Each number is 500 + 40 x the weight over the matrix's rms, rounded and kept within 0 to 999. Layers, rows and columns count from 0. Numbers have three digits each.

# layer 6 attention query, 576x576, rms 0.0519, rows 34-63, columns 288-431
516458469444517503533496517491550517441488467539500576504495437558555574453519518482523435563479506469462522469501451439531564525623548463542463412508526484458404526409526512539551434516443434439477463582512489471442515494519564485514552532490484482438521551410469552507557527503518495400489533576484530509522507477535511502507467446474519484524455495532441543497528505488517473524525519535556518481508500482448456523506449457492511
513466496486559504495501576456568505478518497468564535506528552535518567516481430534446505472521472479488490474457497454469421487476554494523538490501430516556488552430522494528574521485475504466494520530455552574538534477533552512490502439513498502472485502476431598526427442488509490517516494484463508495508459581450495509460454525436460481499491450463467481519496541516495484498467556481518471508501523500444539573537428574462490
492620502559524500444470553545492449494508468389442462481557500487575502526505424513471539527501479422500500486512521490464493505462488508503540487547434550535508458523506484482480563532537527472431568453462483473506482522494513511568496515549484478577524488527430557488544444469455426501471490510488531467527502462520514556582520499571599525433500582510461529531559569479503480495487540562477507487501466481514432520501490523509554
462480444484555560512447522604479496519499495466518469537508482527612487487514429544527460427520530453519454540559484455499486534503538480445509485508504517483582407507460575482498444460532472458559507490554531483459444461600452516454480498477555375475509515504464519472479480472554477470520531551505438420468541492539480542484484558489526507531486484492471518464521480588492512536471484536487477605539510519494510450555571492505459
468501454470502499520483503526524452445549448464451556398485489468539407517487523540502539551540497465466418422542539580553504441465438516431546507487493512456458528445526479489584440548499481550494562485406532465436487519549516581418541528551461510532486372528482440467501549450499475470582487508437481498538539520501519534515543449563585457524544456468523491541557512502490503518544524497560480560490496516531514460484482536434545
515491454503497492529533573516418453534483479472525547503483539518558514547460501497442475483525454518532531478465508589450487519483434571505539476568448470485459466513502567484537523574475497546473524483423456572540494551559473442434492553542560482505464443538525531488556416490533537473471526458439488462497481473439460487591499455433505491522536467477481498479425516589444408523472487507499438456530450472537435512461526548471446
517471494577486463526475536591469465544518525537475506566433447499504454492497516509562456506534539430556492463473458521604417461536505511523538511431480543605606529453575448545501558496567498514535534540575470546529505524594511521514508472500529482444554461472496513539469515441482488460563439476447532529472467503497525498492485487471435508483463563522479568495512446468504461516482516487477510443499510492481418452536503555529582
483504491512552464441460487522553508504431440501500502519485516552470514511496505482568460493516546436500493490471457563496477470568550474486479524437504492534530450488527503557460456544460534463524508476487469484557459470498511475490456494492488534530505442535487540436518448424465457447506495451511429546497507503535452499533455506507556522489487421525470488466474466566498467547531466514594436456484517478515475496481486499490475
482511439542500551428515458409523449515467495566439447528449483478546525478443547502538516513550484526482446517489534490509498503430510420493500517475474549466516545519508491465558504551536508458438540510505478508559489453549489440529532390577533519533516474533506498475481476495520450482472511510495480461491601516507513456444464456535502517473482439486539445464469494487514515454496509514534447551519460457565482555555519516501574
560475439528449467457491544526517529510498533460390485498496472504547474573481446417447496462490479478467470577484522484486516490485386526501452502507498556510568440487538457533499504556483487436533491503443503536520454483534477468581416494455485538508411509470486507545534474441500494514553503480490545486525410510491559546496463520492462503522507536469494503482523548454462529484496499547489503433571514554531519540513558461568539
486498487468488478520509501487535459470479516504462494483523523561498485577487471527469472460525511517465521478446543491538556533525493416443501485415579451520484537483495497440528496440532564556500485497472481523525512436521506441468523497554498488429487466468443538475510504419492571472484472567455539499518477583525520411459460516482510431445496515438473494490527534477475457491495478491451471493559446472476496478496491519551565
519525571482501456492488478479466498567525550579479440476471487473486459559462484502527496455514476517489490457494517521495552400458476487533513479476581464555492465550485534449484491590524558462469526442565533554456549539530523491509538538471492522521500509490556533503474582557557501481537542544417485472486478537521519509467505521566500469538535442458495486452425458442461472500524446537532439461480493475467517498501507599476444
563522491523430546500449516461474492530373467523480483489481508508497479517411480465490416539525526516497431482499488481569551407462518511509556505498443488526491497491484501546498476471446552473506502469526520553418482541469571488437509584500515483551502484481498533447404375535493450445560512494425523386484562507502535444529497519495434478481510517512472503456507476435490533535502534539533488520474455492526437457515480554462447
474575470543535461534494515445515535533490503532516451507562458560452499475496513510490493496510460555482472515546539441537465465513489578499502485465574547486518623521515533452513504468479554454531441546542397553570549518486431520537512508557507473588460554448480455530503497492485487482559538469482476528500529562526464552436547557590428523510490481509470514574533450488499463526521479530471411473459535491547484540552451472500503
513567510503519536467514496497487439497504502517464464531480520502485518513492531545480473470421464503500562477560516496553489498485447505522553516530535509509532436461521498504482448472507558488509496503507558489533565422406491517515529534538422560505508506558470526521495552506567477577530482529460465481488521518551468546552515547418437503560540478500532474514473501539581472556540513459490495530522411514517478605513496476502526
490465457521491459488451516481456491523516538427482499458521502495446542505460500499475525545501492563481461538491453427594497465466531515535555431493599494520497499484531588495457479445453494546517480453471466556496490519540456510477570567554490481494451509540483478483558473465521483562473551533515495494491477440535450505521510387458426493471477473485483439511438518462507405504489649458481478549471522461503500421504435526499542
511451513504426550489489482477530519478488548452441496444513505545489511501449524529523512528461485512512443474498589434495470496506494397466507583533480517448486494512544469490527479458486490539516542448481500527436476493538457481550580447476548501446438467540478447508515527542392450484505485500527478472517469541556499374487552505491535536418462475495488523420555443469500450503541473523514481485501556435504501460567514490557549
486523454417522493467500495529502520529433524527453425478485423466503499517509513479511515433521464506479536485483459506453497534450531527481509480551516528559455538516495425520532602450540490456515561515478489508499512442564506514432468459469561515497457445437440549482546514486504464475468475533502529562457549486523528451483491539437508473541459525442536519475530521524539469452517581548518448553487487454497520466437476527495536
506576380509461540540484542446452519489540554563477475524480481531538575530494488460507515527468518541484551507489488495467524490470537525430509449526505466545496539536492483510435477521490472474530509480446507478487471505446482569507452475483489535445595530398518487517531526437478567471548478436467480489468474510472460479505487435491572459573509554543465534475497533483485584528506470535494557488522459478458503455517512471513462
513526495539467500547491515436512566479549526524485472544494462418501519425566450534519554443541508488461467411505537494441501511469424492472521490454532481492520463507487613546547555525534508563523476555592489496584483473454509470535530445467525517506418550492553507448523503501549568527518508495516467490570519516445575437525475540516506597442472499581454464533518476509458454475517525522493469448532493501493460500477491448430618
526526503551496533565474535502486510459465453422538463503478584469506527531453504472488512474532477537505496479498468550470429464530491401502553499493473514508509534542472564453520469524487527546539466507511477510498475476506475559471502518406508536482504520487510539532539522501498513491478529556624490498565512540481551478468484443496548503554508490512550475541492511507491530524477540474539482439516503419473496540533487506514551
509417542509531443507529460469548463534459470546535504483470467513463459518512506506527582433531464572458487481518474444513468533486478508528435530481433504482583533517534535466441525517571505518514490457498442513550485501500508494484501477498452511466456487486497474545528609538549499447465471522561501511438483432483474512516510455506501503484565497475472489543495468514491550460560494508510549517562507513442515498579511490478473
449513488494498520500481470455579580434505472480516541524453483506501398475524559486448477538502521590500530448504465503524410540526484530506428478528478444487517507489468572450480436549483475517503491514497509481436658467515487551436483522491466481448535567508460474525494520533529486518492494462502470531485520470484505547515531482559431449473505520522518568520447527491439424493492437493435436496566451516508521577531468570469485
509524483503525544486450470511530494517541452519559439521398453511466486483514489453499462416513512428504477517453590415501526547471498563492468522513503577542463488460492497590525562519466513547426463419606473468467526481482517499457479468494496485530480488594516446449535525541524423564494542520499525525489498475518533493441501561537534454521496420518515520501446544577489545521542482491528495419485617429447547496449448489530493
529453513523527525524456559520481476484528567541542518425507492538504464503549491460452461443454573450550503518432562529505452509571516494507579515508511524457458542499448453526464526478546473555465585451540479579508554477523522491515481522466482527505435476464496457496521473556588468546513478531499534425479479503535482454499507462569503528487543508447507415481468482500525519526493533467531521520458491477476475511576466508462502
562542485510468436473510507509531597467425438571517525486468530541582556468465512529520567469530496527486506497524491499505477575488551555525544523480419540422482439506573479470570520514516477506551480545520497555528506539503489409466483507533444463438455498456453540484472549446469441489457488562452511477454403535559475479431550493554417517472471529516447520539444500471515471500494499517447487515482542509464487534524536504550497
499482531553469542453480476507478442484481522464511472541429452539421474558478537483503494432524488500488498559507478517511497517471486493475558555526534440586518520517437475470500452469442497490462493475578561435538469537503509568520442524528490502428474525482459588506502533469473518567478467463442533499472426496541540426502499502484394479473492437497489486530451480581508451561526543533502395526506498462561499442531553414479469
500492422543511529513535475485532510493465521501530544546525512491582529520484521433518479548472573481485512513449469471465488482516510417538511424508496559508527564549522513499443529483485503573469501480499495476489539540496493481483473486490577535540460499463490456541513474509497413536520502534492546522450456506481534512542479531599542437430528525501481535525508508540458462528542508493455525434465547494491498524487471499550478
494494438561441512537481515441483479521463510538562540535552538468488427478514479550496594551536555521506548539482544479491498497572425505449574486499452470492498492528515513518497479656422495482476534481534474468461470488502424450525457510567516492491489517438458537448508463495525480517487445483499516590497487495541554495506473431468526502491471502484529513490464500495417502516556455490452530505461551560485496530546532496479421
647436474476411458510579494466511527493544568514427507469545488511503565491533423520475546538532559468519483561466535471575502535517507392521455519487442527496516574550457456499513499503494545494488481566538524499486487533478510479575531539474434558490457509543526508579454550473458552436509424438480511476466539509492522521509465523535477501439512501508575451549509444522497459470495392492518486511467582495407504516520471518509523
# layer 6 attention key, 576x576, rms 0.052, rows 34-63, columns 288-431
485394465417466451457536528559550535456527446587406578484474494563501573524571445478440551459492422478554522532499492498523511512503560482543476452441528517495461528387478536506413547514534510516463533471553461472469427470467535517507470499526563413546473587570483508471525425498505498412548525455479489498408510500477466454460489509455467488393460475499502538418519421492453506508506456526532475498457465525463525493450530524494559
445500493495453498448471552460546498561539528475453553516483513447543454499546501490466538485474442486487476481506503476542549470556504520566454503480472570600427549522508544531472610488515495510552593503466493498542540574513473594528501453467497452521600587508500469544494480466448513510490488511488524463485455507445516499508503439486487546518412505518531487475450474541507485496504530510505472508516553555487551487583477560486541
535529525442496549524459477466485501496517492497508584527601476543573525420512523487508582566531464509546487492472504473550472437502499423547464438475466540485541452580513558525507450585557523515499567506497523553503424488438488497462518495541569497511516498516446525520485459497483499455556503524516576500509529540503532533522532435516455448426517510500530582530533566516559499571488520448617548496509456511503474528551490484501522
517500438439496471472485537580563467560532527495575480516468445598484496420465503532502528515471431541425471433558568438492550418519577498416579482518545514536487485494480527544515508510498562607511486431550517477495436525580503508571517518512461471493543444541481508452473496462547474523428479544463438528514528539493519517541516442461535474572563504521489445471519461502542453487483457485529465514488521509480483469493539533538500
504492459499554501465533438531492455388527519429528487492445487571447502523446580512474476478558461533452484462478506499416561468436473477461621432423432483580495500480522558501517541542480502463487458538460464504559532456505525485520493493542433456486462473487530463491538532486530477500492472509480484435454558460533509508507493529511537527469548489478514490551545491517470459520507497561552522473499535439456513544541475528501500
523459445552502502501461474460515484489503568382473445551431503531524529444523542451475449475468487498506526458522500517512482482446509507469478434488474512476517466481498465545487497492548519540523501564484489433517471491475521487483557545445450531464368511420541518516543461496446549495462527470511530451478516496547463482476515460492497555581522470496497550463501525578488467442519548495431390436480508497505420498546465483531508
514464553497538447548497550548438505518511490532477524489518536500488507525483474485504427467439441458485526525546439511528517496456418504521488499501507546574531515464509477498544524545531556473527484483507486505516535426516485476549495502531527510575487504442444527468561565518507548524548498496485533480519454591560506516488471570438464558479462509468535527428504495490559546442563497521463548530507494512520498421524477476480524
491419560469503518475473495501465478453499415414519526475490498527527536469488496470465495500472471571448557532536514541473478460508506431573436431565548554500466502492555478536459431551587492494563518457486473457576552484525529532474456482501473553466510413567458463436442462439556472542481487505474509531529480418452458531487517453419472502534448435430511447476463471561474512526529444479502476493591476453499506527474433491502606
478585451486457502478487510465490492456463543533482476560486548402501488474473541414488532507488479487503446553538506451567479458561447506586434577511544460484576524475446575446485521498530462530371497467516476530481436478530539434545550455523504552474479451518501454529520439486464453469475500502592503448413533454510526455477492417513498527496463466393509479577497467478550521517520477471495468551470464439508503505583499453510556
483465514533498492457497500532491497577474543577534529541508522587513463515468581424526454456489460505494454531486529509483506487537464518477460526487469577484547459470477492550505431493486410499548480506553523530451475491442491520464464527428479537442468538531494495524462518489539496510489584518534561483599408556586481482519569483481361551546496512507545515506530548458547446495487530564504483534561529510502566513520498485507540
516488477561519504502524515441511529487515488508542497498501536489522386570452522482490487483478484511506472542542513468540465434452499427380453511500515485482442525477577518447520568490494492542522459490537527548424512478484519478439481539525429526511538555495450507511488429520468430541552457482480566504503488495468486499534542462529540474519426453544494450511508426573545478502511480460506546474496436473527461464546502511428536
497558532522490528478492501473544522531597509564498541535519532592540468506480460493493501484511459536541509512530509523455594494513527556534557517556493494520468575527522547511539509525474458464430519489403501533542551533555553415494504536515482542504524536539566469569483457452504508514532457525487464449569431528556491457470516458521507474570541494475439482508497491581504525427477461577474497532502529482507529481471588545515516
547519472537491489549471535558546482516445499473529416481469482438453469484533562488549475524478476552471423498555559483485516503510498507529595442465504480443429441556532529545477523523482490432438438454448527476430543434458536498482493549512562483548514505557499556493501486515460460499496466478568532447498440456563478501533505460449494499507441508487581481489453532464486518607491464524492535529476463587485426476501509548493473
520492423464490521428453510513571414462408546516411475526526488480510545495457533487543470519520471563481444535519549470517517543509485542498525517562541476460525518485494406492518483468502467543498555433552424583480518575531452510563455513521562529602502481489528464514516447490503483441538569441469458494536460593530423368478510489484550576570505459486534414556514460456522545542545501483530539581557530522558525460548605487528515
393509531463425495486430444488573571459504566497548462498529430480526453534533547508490555476531525419520469424511430516505519481479496507485520470553554516496514486473439526502455492504508543471480571521442571496481499486444477482463510512489435467455544523526511499498492551531501520561519518512439502515462481504538553562470515476436474460560562510531489482456512403512529546500552507460440485477502469440493536578475441558514574
471474488453453454512495487429550523509455515506521495462557469505481523491435457554489490530485461502447550527467515398526505483459515426497449480485513448530489482513514572470536533527469512462555449574481477537485536505592468540528493464450463472508494476533529510498545546503463580489471486414526506482539454498470542422465469516499366538498503507458487486549503507539412509488420515579537525537467518505488509533488531500488524
530489495506468499426460427479517515488518524473493470536430491441519450485487435506472465522437523540471554502489463409390489568450510507530539565420471532516537507566444532494542561565524532563539506498507510471475534547529437440477543458488467467487463526518470489529533461543492532458532477404505554512524449466521493482524490468495433529496442534508494403519481537479500564546513515557562447535554423563508608493479494497496558
469522493548502512521438534481461525551400418419550547514460483534546522492509546464426491503503472492524526531527458518492541452404498523466519452505522428480537548520524567555501454567476454444490568496537522511508465479499540562470466454441494507548535514389481487487452507569448575504449456536449552548450499504457521515431527504487499537458442509517496451457408539498491480498564498487500466538524521459488510422397509507421436
513536505414485540526467540533525465533520559451532545506557440510547562507532491474469465457480464464527457500491514467509467465420529573548542582493512540487416500572501554537487514512431542542453476476447600477505531448463525530466514497474529529526515491441476546515530489458500466502492446460511556521581527500479488464488492431491525518501506472514565530453487549555526544521409525543488494527453407557557444474442467430552486
481541454564537548505574510496466440522485535509442530536489491488507553584453576461539528437444573485509502483487449485475528498439511528458492410519542495515515527502496508542518500526465440502534512484471512519601441437492531464547517502541517553497408539542569502493550460541455525560482573456510503458491502416469474526541527445470531501502579558578468517500526558475429461460548464484516504481525455484537529504470459479530493
368630485414502453541463486423502563490530511484606527539494505466529502504405494504549521482489452485513496535528464533451517577517442479510448553476519472520426497529489526506552479472506485453540514476579518505559523609408540535507444511483550473445565510466527522465410463498463494479540517479513457515494519493472566524533466529448565427488485516475508476453510481527486495464478503541522514506518516487490506510549483574531487
455589519569437491481533516478564575452510534523498546525464487424509527489529522439481415489490477417493505498524446515487464411503468497448433513537446429475480532504488518482477540505479507456469523501440473531516578467580483536502531537506479546450488411515526470487487568563492476494536478466546533445403542490546440549483478516463565545516470532482488423523496520540440460454552513531534468506519494472424405469536483576457486
416468546460486590423553436556524487430493568448486534425494490468471551522503508482509538465501502563482551517448517479506480490510452506470450494448566464522428560544507501439533515458476578503464462425487553459480448462479447499420523487466500464454470549457489600510476475561513499556471501519557524495524502459451484487527504503461546456518440518442535524551474484529494455466580533447498524457519462461448396490465509484558512
467522467475473475507536509511453530464498519486533476453462479531509432467432486531586491450452501500548487489452512480549538522477528509467549514490477486555578556509490481518481551476503540453462519469488445514505507505556526472583497524562526449469465515449477462487479499514505477546462498509547499519518487510389402538502509423444483464458490504549460447569506498444503502450498469424500495461499489482504487425512518428492437
485427506478592547574505513496427529481501453511544424435507565558555552494492526556595506448560547500468471500541521503571517444468484528512520543482499568480463497455490465479450473561455514547514459505493492494492503487500545430522482458445479517508527500449555504555508470428554466485527504466551586406566505503418510431471557491531503468450505560470506458471486525458531445529467481486450586504509430536459503539497463509499499
561458448528504504503528503538529468467456456525511532529505492497497511578523526595500482385505578500522445513515437524470456497456492489495555569488471472489535491521452521467553499504473533472518460509486534479436513530501497497452517533452472537533557442480408523437523525533455509503442536513446449507451513523512443493460543517507445491505493459529574509473511550527513496455528523511483456491545498445538465492376471466466478
536596553498517541533473532519509558471516533542526581444509444567583536497512517514508582402513534498545573450559531479515565496540596551479533470493534465535480537444472553459505500480541560493491456481516566519543519521478518515518524485528423503513490537593507516502494482536423502466502491515524575457445474507526520575505487469500491540489514466439512481575533541486507571511599511506483427480511397463520494474570526503515512
473415558508615458419530463478527467459467529559516450535481486585472530506443514460503462451439485488483501493528432459471407516563482461494560495547447432470512496523512497537458516473537497494538506489435507509519487540511493520525499540466569492537512564499515525498543505481546442514514504504504487465460452489562527400503469488486433453439524528484496512528518511527512450528551530453505530470524475480472505480531496517526587
569452463508542489534474470435481523566591476490456521475478527488430410526480557446477520516500514560537490491547471455509534450520469518519475482540507420500511509464559497465520530474443554455501556498482516541456489523577464475531473494523481462494454501518490481523478493506509498472465482411517417504508535519490529409475535517499497453548524450456573540468554459443576458479473485460549478469481536460509524526506542500489480
572516485526412498499429520521540462542480507553536538445479499501472513494472527536468500503534530517476473472568504532516553485494526519555420479469493542501399504556573497542498540543511480502444530484572517472464485454517474506508562620553479454462471449535510461582476464517517512567375479515413472550401501456533473468477474535559478533512558501418537485510535412534562409545468482512455426450489492497516494533511475513520531
# layer 6 attention value, 576x576, rms 0.0577, rows 0-18, columns 288-431
487438467481521505534514466492496501525521494482496553550486565405510462542515472472465504498566465501512503480538570513454497523477474491462520507521499531477518543505508502496466528559517496531483584426431413553540519528526524494516476484490486501457500432507541475473466442512498504550500538483554523476514514465530496441485459513528501469406453531506518569505505474579497524434541550564543524549510465499482496393519493483502512
486477531473470579490486533543567500481527517460568441449505508480426475471454450524535565475497454505498440520494522508465442499530566439483480591515531519514483464415474504535492570516542493471457472505524496463502464519550476486476501495485553469523566541423483558447581539471559542502498507508586469472496523533489522497512515458563548484487530439472468482528537565536574497519501519528527516462444537425506449512468487503490452
528445487434493479416519469541557533565581507553464505578526494509482527569455455516425464541445463490495552563479602407475499558503477499485462494506422499434510536585556447437518434530514481538477389427472509511511504547498470463474499475479499498559436509444544500527524471449493467453504493464478487503494503476449568588437542410500594505527529445471457480522510500496522524457534514541517593560454548469510487552492561489495465
460492542563495517459541465494473500462485518413544474448418505540447465559579500524503526574519457535522416484532523518475457506485531561433465504497482498515504454475542499487467510589482594497448472492530531475488478592534535473467486525445500500525490529489532476476488493538527457512499485526524533582485460547535486550530532541375506436461529526485504508493454485505505462512405558496455485541498489579489520537511535520576528
512513553496520477542507474432430539537439473474478521503488492534475515414525464463439497518437482499560456479486472522565497583494554550541436499495539533543536516520487503559530502543436461488499559492462476518495417494537566521500483482532498482437527495532539534490503513510529530448487498446498440549464407503507467461530511550481479547495521447517517530430488534508472511533543511480527504476486503460491554471570534588517444
508509533514490455461491535514483501532470475502514456432437560473500484536511489448488572530556521465530510536499475471513574482466494473529576502506528448475552445495537456537481526460586524477494539528516441461478458455522514489517502561502541515505472506549524506542459458522529472451503475552431519521558516514471543487523512499476498479545573518472551386513483573501467461523517508521432500492549515495470501619493451557496503
522489508545465512498489534450505420466503487415513495483556506491411436454486472507476513570567445487545540485484569477495517506526503447456475606485609439404493567479453471544485600466511475545518508538486533522501473537465474439531483485490404506515477526460475457534521465545524531379607468521509524559494566511498492423461505547496527522419510562516526469507476475527453522508569529541538551561518536475528508541455537454563459
445478532485469549476549484560523484532444478435540495529546487431586527480494459601417551529514500454585466559452498500549486534478504522530496452580495487544481482519408485566482554453423512487552528465440531544516501479501548454536434537508569467553445449513486505577523509501501561523501548560432447548502558542447506450463487491576526492525526509497453447484575479472472447530551519497461506423445493525528476574512510509456556
495506464507549452482534427471528547461514585516455675478503464531489454498495445523552572473500543473569459482496484477514522482600514438458516495552546521414466526550519534510441456500471541486538534516477489523416477545498490495473451569503505503475518498560510554489456510475502482446538492473545437504554557505520533458524541509526514528550530477453557440526504463401479579487478493521570494521397530467599486485503508539485519
447524502468487529528515483492436453537488531546510569455510485475440487462490494506486485436482470565577496478482483466507493535403509548523526464585589514512488477572490494455499499531474434479507497527435521445531515519393466448582380505463540481576466487448542496431544530507482486462499495575501471550470520534494543448536502468548513445534545465543468489468489472477529482451557458475514477490508470516587507512507526517494435
491447552467532490442451528517540476475493530495578569459449512543455486517500541516471502461478518494541413528470491521467477524494428468487450517538506475459549490516483520494460554457427506470527451558527495569501529520513472451491477485503489527494499433578524568569474552458510495483464571489465533481503475526433451415416499504492525514510494425473439501527409469493499423527582493474515481503528490575539482560477471496444403
448430534521508512444482534543442535448502470491610513542459438438496455538486519464398471510472490419448518455522495504455416489523532471516505489455462488500432506512499520525467465479488466500490463550506480512432509466519508519493528498518527451443592538507469508504557499523498474548526485467541441493515537402534491435532445437593538541460561476524566529464500541516559507523454485460496493504474495475455493475488560508429543
586480492486489519535506504480510486537495498466499465487472452457489465470458577535545488501538489537491543494584534419522491457499443489501521435480488559466499558510544468499466449548528516489515442535547503428559533437554455478493456472471461486561591470511586480540407428580481429516476511404527548576485530576563521503483540457545517568500427443516542491460546581512491534562496522468564433568473558597542490574462540447524556
491518524479520469492548413474458492522438582540494445507560474556464438425541548540478486481506503476451511450521518485619542486514452486506497536433462455524511520434571510484489501542397528531501500511557436536469481550450463470509578492494490488483412452587520487423476545491510576445529477505485539585443460540478521467493512530523471495473449566466544502397490540541539482572530467552460496530527461490589537506461520457458457
540559505509516583506446467501532467476425450529547489551455471445470464484501534562513531516525465472438444498572496477535450496524459447496521368480470556480604510507516465450451616458540468538385489522520505496529447537497525490525488402529520506482499522456459442505535483459596460522516519447492482557442527471498578505417573577470516475499534482457546511510475522503443428511403494576527521534503482481481473535347509546462502
461525508527422480444469516400458493539537517470461500495483458534505569532461453492467594447530503531532492484484491537491478525533487520464559489507483472531462513477559462454558486432465569523579501559479535535421487545540487508486484522489521500531516478541503523448572539486511500436485495520451480516491531402468517517527574512414511468543508535508542463504498490509545464530549517493531434507475514552567548476494481494476472
547469469471483410444528521598536518521532485484518497465536538504489486530517443525469500466479471445474487486580504457442460535540570476534515482472427511507463481526594483467536555439502503460526518531449463506547511512503493465541513494462452427538403433505517502540479461514458462511501443424491487524526516526511513485507515497447456440522530540510512556512527497546485457448471517479478528502516546509437554542443459448533561
519499444509445444428474463503546463325482508453509428508492421515486460471520454511461411518423521553509527523460437484496539487574508440516489503467404498549508516506539486446509545520537514514541515491466508512533462440505583480592477503509526499555491531514555522502476589556514533510567447514550480444496538484461517416530496577484476561447491447513524542473483465490592495515480521439450585414447497491540475510494475452522522
435521574486488528462454435522451556542536492498486550481459511501530452436496500539546501468419530560503553534518477481507476544554500476527507471528531522490467462492513401483504474483465466422483486520535512522473503506535532583515490529489439579559511504516453542480462560508544605473514503437459530561486428451499540476490530477472476430505440501561521473499568549430494515557576567487529495539585510555489536494503574560464648
# layer 6 attention output (transposed), 576x576, rms 0.0478, rows 0-17, columns 288-431
575514526506475470458458469413517469451449509535498389487468590486496505458478385530461448476406518462519482554464485549492499484535578440501438497517486541489455553457478479477555523521493490507533541455503512504526558488516438549475499557500474515481521481457528507484465477428496478519526493467546535485504461488478490459431557485513479541482522466453534440511460481557480420482507540554522499528538501496473439522519460483481458
535489565537494619479430473532467509509562525471492539525545489497526562478537568484535454477533453553478546535460498479499454387473493544449445474444519429497519489483513472498562547524467516555486512508483506435532528489495476412506471500581545530485508517508433473544528539481513437486436436430505444489486597514502506486467532565548472486580593496516429530469473503468485525488501497497461452526493533452532482511556450552472477
460507549493519505593514513459486528580513441510510531470507563476463468497529459543472554579447517523468514499532484517590505434491470511493524474466521503497506525479445464522525457444500469537493535488497493532519518505541477561513436494488520570455506527478487495515472501503396485537563453466500517469402450488492476525439476537500521506489460514419495519555490432462513554464531455425505500549500587506514507479503483435555567
498493528501464468562477543506515498537478545511582623487503498481503540536531412480475441498453597443514512541479502461468434513486492578449474418448492589492447486495546567525504426451497591452499453541474438456549414490529454445464476479478536501557490477510483520463518524485542456497484493551460551531480473569473496462486503561519535463566491469545522479501501449480538472473517470512500495513474539451532516499454476556513527
490485523521465464519536447496495447500498459506488472519515464559514471517516553567523468536379505526554410494491485435517516501505473474443446494520562502587555490476501420493500484454521544523450601500504547441491496478539462526532505514491474508454441528537568490462493555550501381465498544455450424496512578493543495525454561465458501577425474480446482494457501504509523500587556483516532462497493497537455539542500513511531453
485534455549506495504521462523463567552406459517432512469494485402495469532557478526549478509524491458434490562508531529557500515517577426479515524402502495542580553474463507578472484435468516519660484440452470478542487502519486479539527445515538423525440493502524487468488523542505487430477393523543521432556491601540547503492547571519538566470478479455479508517604510479586511498480550516513533476487427504444523516498484478501517
586436411457485499492511524504445494549499509489521478479507499565526510491546487500507545496488493483566481545464495517502525478524519511555552447552508484499504547536451456475504553556476483468497423565527464427473505595528495519544435508533543599474515499482554512491548533473446524503405512450546489487560507500576528390513542460535516517563488437425502451458533442453442476496521530512499505484471507530551477517492488458453477
551536518553393548482454578564518507487451569411489502555526530455511536568557469473532509389460574504619548537505529491479470457489506473529575477534458444408504523496425427437571523518494552479483485481477494477495424472477579489448489425503613543550520500530474555492521486537469548492470493557480536520556492472523483546503537536488499512493488524518541566511454503491444551435552444546512478558471498441594519507466510473474535
527557489549533520543547474547486505501502528496520490542431563517480527526537503531482527449563484563541467450566499503463497496525534517456456502530486459508473421444450493559486461461512484540455527496489496495530455513466518583425429483474475528465478504503511454458542460518501516495526396523630434500484563476508435523494452489545559510441496514550501510377462534450446461438562564536457540476531524532472478551498495559490509
468454406489496484467513461433536504476541519471552414467529485564580492463566506486486468508579516435541484527517499457437500480496489494419497518471493538402518537427504474537502534477490476512510465475516475557506489486468507516513588499515483435484470488497580538470473510525460527461521534454501486440494505495474504523483486483485490524537564456434442490466456490511482550445444523489504436571466461494560529458486585523515507
542530545507472488487463554495582452532453531480469519521466478483521518487420524509441467498470482435524489513447507553491581529562518511505485555539425514554422489467558543424454511433520461534526545550574514461534517470500468508418469512504518524488541496518547537462474455453404438476570508458477477536495489429428521536530505543506445558550492488487454446494475529413499528465457511456456555494538462536432478520439525439545543
504518430480460509530451464457588471555498507524465509475488467511476520536546518440530460438513538552507464507488531488465506490502484519506460487469559454468506513499491438519487486482517532518421483491518470502452447511501547470439454460498501421510507476521478570473475482495420498487487531474554541511608530569513512503528523533515433584509465477501557552454586488565427492478512497493542517444441503524484472449510466500520500
462482491510515484561551472433460475565591475458529482512519493524525508443507530491425463485459467461492496500481459449494505509496493520488501482467505458472539440504545506522462484463451528515521509459455490545546444487524504503477428468551497541423439486462512488445460468522478497481492539492501588499422548563496500530518482448491573506475554516498432433504478388532426510513472556466525475474485513507567463514474530475502526
485476551576533580534558503475466434488502438426455490536482460530437522410556515550578563534543485502448467582455450488508505534560469462474499509486503432474465525441509478475456469540506488543499464507502515462476486410548513483572501516480556474477493499462417453538460493459473489506640464547549516515550497503503554481492544541576453489527508516493528461453438457507510459541427505482508429491496527477516526549436499523472554
440512485563497565495564436478436493481532496458516556516521592527489575488453480527612535500521441491512483493460555567530446441545507526513516461553558470459565512477525518515464544528494543520511493501505514479507517548465480525540480540446463516531551482444488502516490520501530535516529524493433518461560453506509499468461528521480540537497503509561505512480495499517487502446454494500578563466500502533485465517478498577483388
425515468529491546502475481517515485501454527487515478518452479516499442481507548523471487431447475560484545520531472507533549511533554426504530503465495449500465516457561510474497571520528535496537467448481463471591487559510489550494530488541449465480497472479468575461524464544481570474526458537512567394478493564533606484436512409501501469517455546514502495484469397439530505556441556496471569520489529460507479484498496541483517
476445494491561504494427491446513503505529486516505503507458460477436472562580478458498528484508497460561483563494492435490484522462543547479440470564510455470496493475462509570497431449508516515511439459465449510546511546490473489525452555517547495506493547497501500436608459529519472497461455472506492559540427480518494500490503426482459440522512538496480520424465461500463438462503500464566497436506494516499556548482476507520515
483507433540483476436446529513469457535518518476505495472502438517484478395521502491538429459554561512404496534443487466439527377462481520473512499537450515542445411527476479503413528474504555473452508519495492499527478524452522583583546446544456434466466602525464526515604515492524434565583534440485490484506511527566515465450540525523506552492526544508504458520463506480488510520516503435470495458405463457476570525497440435534499